Weights of a small GPT-style language model, trained from scratch on English Wikipedia.
Size: 18 layers, width 192.
Each number is 128 + 32 x the weight over its row's rms, rounded and kept within 0 to 255. Layers, rows and columns count from 0. Numbers have three digits each. The size before them is the row's rms in percent of the matrix's.

# v: layer 13 attention value, 384x192, rms 0.103, rows 13-29, columns 0-191
# o: layer 13 attention output (transposed), 384x192, rms 0.106, rows 13-28, columns 0-191
v13 095:145132165189147184148169127130140099134091124153156103089171100107112114102169145151136117139137104166106137124113133168166111082073162108106131114053098193169149112145144152102147141161186092141166175135076173155100151085155172141144114111108145173093125124099089105133114158118119096168137143094107135088125112116099130130140131170108105171123073090165141128042140118107071144141133108157114126082136134122049161109106165104163109167181094145122200090158138116088160124092132089101001157106134142088135164167126105186085133175086141148129127125142144145118135155237115085113
o13 092:144052113110203253049151124065074181162183031174129142133116137138190111088158141152124116137141195136173113163080109112083145119099120148115085125108108161112114123155140133105097160119113140123164144106106120103092123132139118149132097133088101127179093066180172096173112185107073148133132129152147119133137144099171119148176124145114123159063103120099094113121176118142131094140151118091102069108084109128106122128105128101211129128108147111146152135100146093168107103121159122100119138071106135095162084169181161145118145109080123102111164148115119136165096125174172147095
v14 089:149149091065102079151070081164117114115096184088117160126107190105121149138200126098098092101112116152112123106123158123149127126135129115167106119176121082145101172090123114143122149141095182091104136137170120104162123151137133104155166123167059111121123155144128162129112059121153136107133102139105127116162125141144106102097144096146214106105160125094127232166116139186165126139094122126172138140124153117237095122100122126113139089114091092105082187090113138098081106114105124139235137198115088112115116147130170071146110143163120115145129076128149052112145142060108070127
o14 086:130211134137077058225108072200176158060091209071146089119095112163093136117132180101153147165113101149086103152132048137153082163152141112169164166131117155049181115100138136140134112182171114135088144143112117142119124101142132121143178113094166110095128167131017150092120072123144142145122087142137157143088129183124154147120127201107132127152129139112080133128146140190115135131119139162148189103150143079114112145135101126174131143145132133109163134120131116084134113120125121089131156173148091104125120077151100095181116171167108139139133166179168147128142120104114128107
v15 092:142120082173121155086125103101120127142208112167140161108110219136123126073070140183159105108146111103198139156110136097110124106186145142073148114088153058081145143120107122096133179082106099137136160161114022137091121165038069144153092153154101106126179132138157120091107103135113136166138080121094137130151153151074125153140131093169129107071092162128090189142119137178157135130121099085191121116131091125099114098170101139125086127113154139128112097186142123122108167174137099128170133048139150113025109103130125147138130165107126128162116140135166151138096165117109155097
o15 091:084115132093119132087122148158086103163139121113114129124155167159144134138193050153129160154147103116150110185099126129120166106124098171122197155107126082188130121130133132069168141041124133132130132156168178148156133163142196158107123157159071083149096086109227092151146146123112123147120202112154077081150137141189081124141140134079167153106071130151169150161152155101138178117127133145121109119090145110093123142215132140080151157119112110188091142106129143153106108108119197140062109134087118215179116193135137185097088113144128101133119134137104145129096145122158095131
v16 079:128104160155121155160117076143121081123109172124131100134176102100119116129127162146116082172126140154145127041122124145106140115089140083114119134055099178168102107184160143079142142187168066139142200152103178108135148027212137133085133106212143162088106093111118090107102126132129126161122120122113148129139121087112151090118142153104115128146129057150129080043144143123068118140121069136110116113136137107085134185155155112117110178138085142109140113145110116084168107074133113153056105135143110108122191145113113153088141106040126196142106118144095121138130152180103140082
o16 080:123101127150164178081129127085081172111169070154137136146101142178158102063121164166117088137124186122154140175081117133122118098109125176081066150141125169077138123154128092127098143132115121129166124088100090108098130140117087133144092158097071121127145085183157115146120168113130139108103084195093112151096121163179149135194119165110142133052093104104098107126181150163154083100157156086100122147129079145098132126099109070200147060096147126144156156089194123164161113140158072072127145079102098058128098122206125095114152136094125091101156109127138125127091171184142168102
v17 094:144070105103091136156086073165142102111142213122132172203156173157138099136122155105102089145114076135150132066096116118118104131139157076177131104151118096134038176152165187098109101133093163122073130119120123128133126117114138163102160103196137103123181174174094159132146085099069117088157103107161103140103099143151125145092130108092065113111144116114166137129090154150108141132135075103059091107107128102155145124105125133181144189156100143144096189128208116064149111145119155139191075142101155109132171101089143053140118084117103139180121128116140089121129135120065135078
o17 092:077131151102096108190222089146093149068182135062115160139058107118143107100144114150133099160136145214122118161129070112139085125112146154094030118157143176085162107103134101116116179095152098138162138094129108096118098121087112116105087133119073095123106110123082119104066143102189193123078080154100142182134133198090138118156095176156137133092058186129109105140200143178150100130146125119081152129130084141125100140152103095098150101130138145121107130108163081159130136104114067113140106156120142078128105089182125099137182115114120114107107136132115107126139142165195136118
v18 094:144144129190133190142175131154130124151149102129147103077150096121133115107177125152114123135154073110127128159116121131187111128107151149112138144100139124180163135127123129122153132117148107126159171151112140158098149105110161133170080126087155173106164095090093121134138185151122095168165154097135114087031137127115149158146134147135113215074064124138131181118117125148054110139124130138136147076112131132037132114031131098161087155170155152152185070172160134123145135134137104111000119100125136117106141169158117180084132207078140149137126136133154177135118110160120099136
o18 086:149082117079165233095179116061084159195157042136127155100146119120161143150176128151109181139133126150165096158118139141085145130108126160120084121087093108132122152156158141089136169093081131140114147122138204139112112124155140127123126150106124161178062075139151113164120189098060148142174182101186116109153152080158093097172135100119123195076098099148119115110133124104142131171128146087132052111095117131102152119105132153181136145103153111153161125099083083160086087115152165128129130058103143165176116219137178158136111129111118123112153160092112136181107114133148122114
v19 081:141107151183111191138137105109109114127093158156149070114156092134168106141093140127101094136135132134115113142118106166175065124111125129093132065072116168133117140126162152080115134098145107153138158149084097168101135077161136125099110109158169170117155095109098095149124208127076132151142140105158151095138091116103125167138091122064065187110095098149159113117130122092074101126147127113093110097123122129078147085072125120188096187180144145149169088164186084107142140139147102139087142066129211078171201161123123149102122129056136173174137158126088183118124148213086163099
o19 084:123088128069165216059184135060044099140203019173128178139109139110191057139169103150107123148147162166166181147059122114101130136107109162108141095122127162158112134149120130113109181110118134140116158075148150101126111142125134136124075101095082130180091086164255110168108179107130142085139141132152141130145104132144098109145107114117120146075088125133116104130132154137149107114129120106129100124091097159127110115129167131145119109114120129157116147151108107180113137103140097120088109043065149122159129169137162143126143093111149097097145120113117107143115136168200143149
v20 071:135074108203115189134155151129146123106117153144136076099083149135101063169119145143070118066117128112114131078092161158179114153161115154160159052130121148161118142125137150082099139186090150136129181151130083090159112124093132178098114152211104175119146137115157116152138163106079124186132045124095129114147100102091104104102066081132119117091129097151126147146158155134079123126149119110095106139110103143132119092095159124119097203097127122119026147133188132075123147104111116117170100119115178117099246116108168108089093142146136151156104099154133143138125127155091126065
o20 069:151091122058132100082166168104076085105195060152177136176102118161127066107176105098205156185132127203169129180152085039120143164053120152130113155124135106139119124085148072129100094099176158161134142121146141117138103119156119089154133094068091086109128097086060157133097074060192142097162148134141149152127161201133121080155158172131158110151064153105089122153121160147125123166143157155166147148104094148130110144139152136093139120141117127166174151137102125140158116121123121114092096098104081186166147127161109090107144106116130109151107146132165132128096184121134135093
v21 073:126166150104164106104160141144145149110147113101078106090149120088160164122163129098118164123126097174107115159161155170148135111112153126168122152156134122169140147103145107184114134166171172081169133132163172099136152151089210119150135122054154156142092145152087138123139136125205137137108176137149116108104185162131124107138161157157203155174121172139108191085092127158158122088145139185131138144137158119149112084104143114089162110138099074091163118093069177124095065135137143067127105185123078141178084135147184192138160158117120130084134084079102115104147031104155047155
o21 077:160154090191147122180086082164211183145089182100135080106091082140072163169094166090141164095110147098105076091155149155145133130131145097141123143132110143056148115144146162158142089164087140131113116178137113143111126096149137115134194148154180116111116139132028153124131096108023135148130115101106156127089097064124133160081158132149115131134151103099105149088088082135087094149120162094159142071163172079124119120062087139194125113114159109097188144115125093073100108116122128152167165141184126099123162131113118098142097158156090157154142183137141108124132089078125123104
v22 087:129094105096136134124130132157140126122180141130121122157073187111093102099100134108147111106101123115163118074113161125091142156169115137157123142131123104148086192091081145168101122132073138110124121131131093101155110141145156153136119157191108060141151199121176172153135055131154138118124117164111128120177140137126120098107184052148179025099146135078107220142115138180141148146138091139087124157155115117145091065226075124105136117127114127111066226132136172085140111125133144114235145123128141142099130080078131110140117118194100128138114094158156111111154122105121146142
o22 086:140166109165084021138095128164167124082115189089124131143087106137112148125167095112181189162100068167142100188165082093132105126128155117162084131138113149115115080062132124113128114097184119142119113172129099132142115117098127117082139112080134069121105138099016159088135080106130133159111126134124114148126163194113143137123093182149152089172073166118145160161158137136132150120134138183119150092136133085137105128172091133085148143114106151111127166129156097110113115130068127117110096255134096109110102063139093104176148153161131127185118183141143141112118157098152084117
v23 087:130093162163139232135180120113135103142131120158146086093165116134131110133162132132142119151151106169145133127116104141144114110068163143094134105047119172169109125148106129082150141119151072163174158120112149155107176101136148140123094118115140171095141122092113101139125169116103109164140153086143113101105109133136123139145114158096105226109090127177145115086126130131060111136165096150108115081094122158035147097080172097184102164173141145133181087161134082085160111119122078110041111074136183115136171167128105202063159121061134185154120140122117165126097111205127117124
o23 086:140040089119200228084200128074046178171189040150135159122102127139179094090137121169103131142138168146165131159091129123089133107082108154115088118115115136130111141155168125107117157094094134128128154119129134094086108133133129162124087128117091127175070043160161098158117203078093153125149136109132120115141143113151107125186120128113142143039097127122103101138148136123125088118138140058108060122099081139087115126098129119176123115107125121168129133110129104169106107122153126126104124063107140111187119197166167133116127102094126100103156138099106119157095152167177129149
v24 081:111148143044139063118131148098125131142097133123102166178167086095157139128073166053137191138126154148169098179126136114132172112085100136146112182078114150139058125137106114169124112110100126085118069108125143117137166124165155075093176112080208073141113143171126172122147122092161129111113206134170139147160093168167123135160165172137122108173167171109144071068140113074168148125113126150089123140104148130099172122162099145132161072114073128124191202105067147129142097143128105106135137109142134104222118114106137099160138082137122119116133140103089106128150073154182137137
o24 076:121149117225142139138113111146153132100133163146118102161052090119129153173058137130108087094143160107096184069120147171126100095145133056103117090127120228115093131114101150112116130170118140098131110120097073142117109108050119153122109146154148114132135200136157106116105142186057124144086074114084133137136101097092147171055091168127073102148155162121141128109144146142137084116127108129099152077157131161153074138130092086123098086172139114094081143185148110121136149111096108164134119184159160043086127070089124117174149115164129124153200131133105104091170111112124118167
v25 091:127118121124089049139111133147137127117138129095102158145058172113086150125172121107159117127139115123125147086142136107091146104145115117171112186170131068135133114113101108170136138122109165076121088128168144105149138203063101130139171139132083063138102157166130156094123060127184154114097089151062114167157104126138112075119160148188178065131182144103128155164124125175157143101107144132182135147127131122187112150142162153102164084068118126101066154083094176131096133142115149130218114186121094173090107107145139097148151117205117091102098113132133062151096132049149112178
o25 091:115166137165086050233104098215204168092093240057132092131149113151091177107089141111150113107114108111099071114175121130156133109149144105149096145153146105104148117117135110135147100171146126123142137182138111170119144119136133121133171157164178123078180170097000149093153069127140111165120099115100124118096163148121159157119161158118123109186174160123122155105111080130095162145130141137123154127170137107108146146129075124094124132156117139099143124117156144070146123158102144139156149195184096122132122098122074083102120146137093146139107137138151159112155141096082128095
v26 079:138158183085136152139173093160124117143144121085153119083184106095122154144128135156070186161175085158095146121129130143161151082091115070094134155082134183183173132167118168111166118124170137119139116132102212141135186091146186107121104106091142139098103081146092112128134138133159130152128141113118126115076180145141139139128168200142204187096099122174108085098126126166093129125142114176146140130118134103060177139123150122139139136144133115119182100124066112112135085095129142115000150181141065097138100122146118146134131173067133177151119115133164076127129133155135057101
o26 074:128122090148180203096078096083103181137117106134098108123121119177111180073137170165076104116129186135114061135121114171090142113132125159108121145123129145092106151138149146126094136151069087108185132157134143110100123113159121138145138215125151112123115131165117112141098151134072130142127125180122127139106134076162105132200152159112112157079100087118111119095201069141127086156137158077099064121146157114060144123097084089208168086072145127112159156052114114135090080127134128105156161081184124063137076177189156145132129141137074097125182143132147134103099119112130157096
v27 087:127147166154147207117210168120144138134214067136171142120121133136084092083098113192170171117159117114170136160137122120134169121111153114079129168102132132118162114118078165167160132105157125137160087108131166164081145112104140157136072125050147125151136168101163112112151136129145112162133154128108110143055172158129151136136168164159116126114113158167118072110151111117121171124160110136130137088125073149033141105178085137147105103132202164106196092146130135130167134136120131079011109096144134152069110109098092178121153197121138124138111136112157168143116090148176100116
o27 085:108067076135144165051097147098092143191137119134095140090167111128124178106137092172105130122114129103136048146173153117093156086118118121141074121095098097184095108130162131108130108052088109111188132180099168108134146109121129151112115171147124120149077068111112107151138180093069125172154195100142063115180180092144117150140153076139148170111088134135179165158167113042122111125132108075085038109103180118113154126124116105130116173120125111141084114104129132155077091129109159164131099166152130159134093194105151187110131120073106122163116129119084145108102143122109088151
v28 077:134202171145167124134118136110123131128095122156141105085173097109147132124161135147130120169118145149096116150152109150116123100100141069066115163088108152146143079154128120133135153138215080113180166136097180119121139088210153072129123104082128176117062103107114075084119151141161108160114186107114106145147140105136172119143140180125125176166078134195128076079143120072138119127117131176120141114140122157090159163161107111097116128122153103099221066140052075181116114107137112099066131107161070147140098177157091219121152151077125139091131136111106163152126102184138111111
o28 080:141123126149173209054063132086135153182111109194142127118178146151161136104108162146075111091122169022146174106076170156129161104138114149129162123096095122120139149200131182134126104137075133111109121127106104132113164131132110154153127151151124150142138119205224098173171169178047099127144124125117099097115094059171121179136135076090119143076167091118142142117100145120154100088128109086116091153126162125118143101083179094207100116127158113156124097107144158134141115135180135117110171066102136132129139171149167167139088125094120137115162083127105138110093104147111160140
v29 080:131188120073129061118111134128117142125149098103119154140101175113110150107171119117171125135134122109123135142148133114104143062122119122114095181155155070119150120097114094160115134127120165081142095124161146098155149199108124084144136158097096111153082134156159144120146091114196153107092140150099109147143165170135133109143180124176190045149162169118096157171127120174201123110101150153194137155143124137177089110163145151076182067083133114128115145066074169155102120149133161141170126183144078160086044110152140136160173119182124101063126115077145105114149094044157115186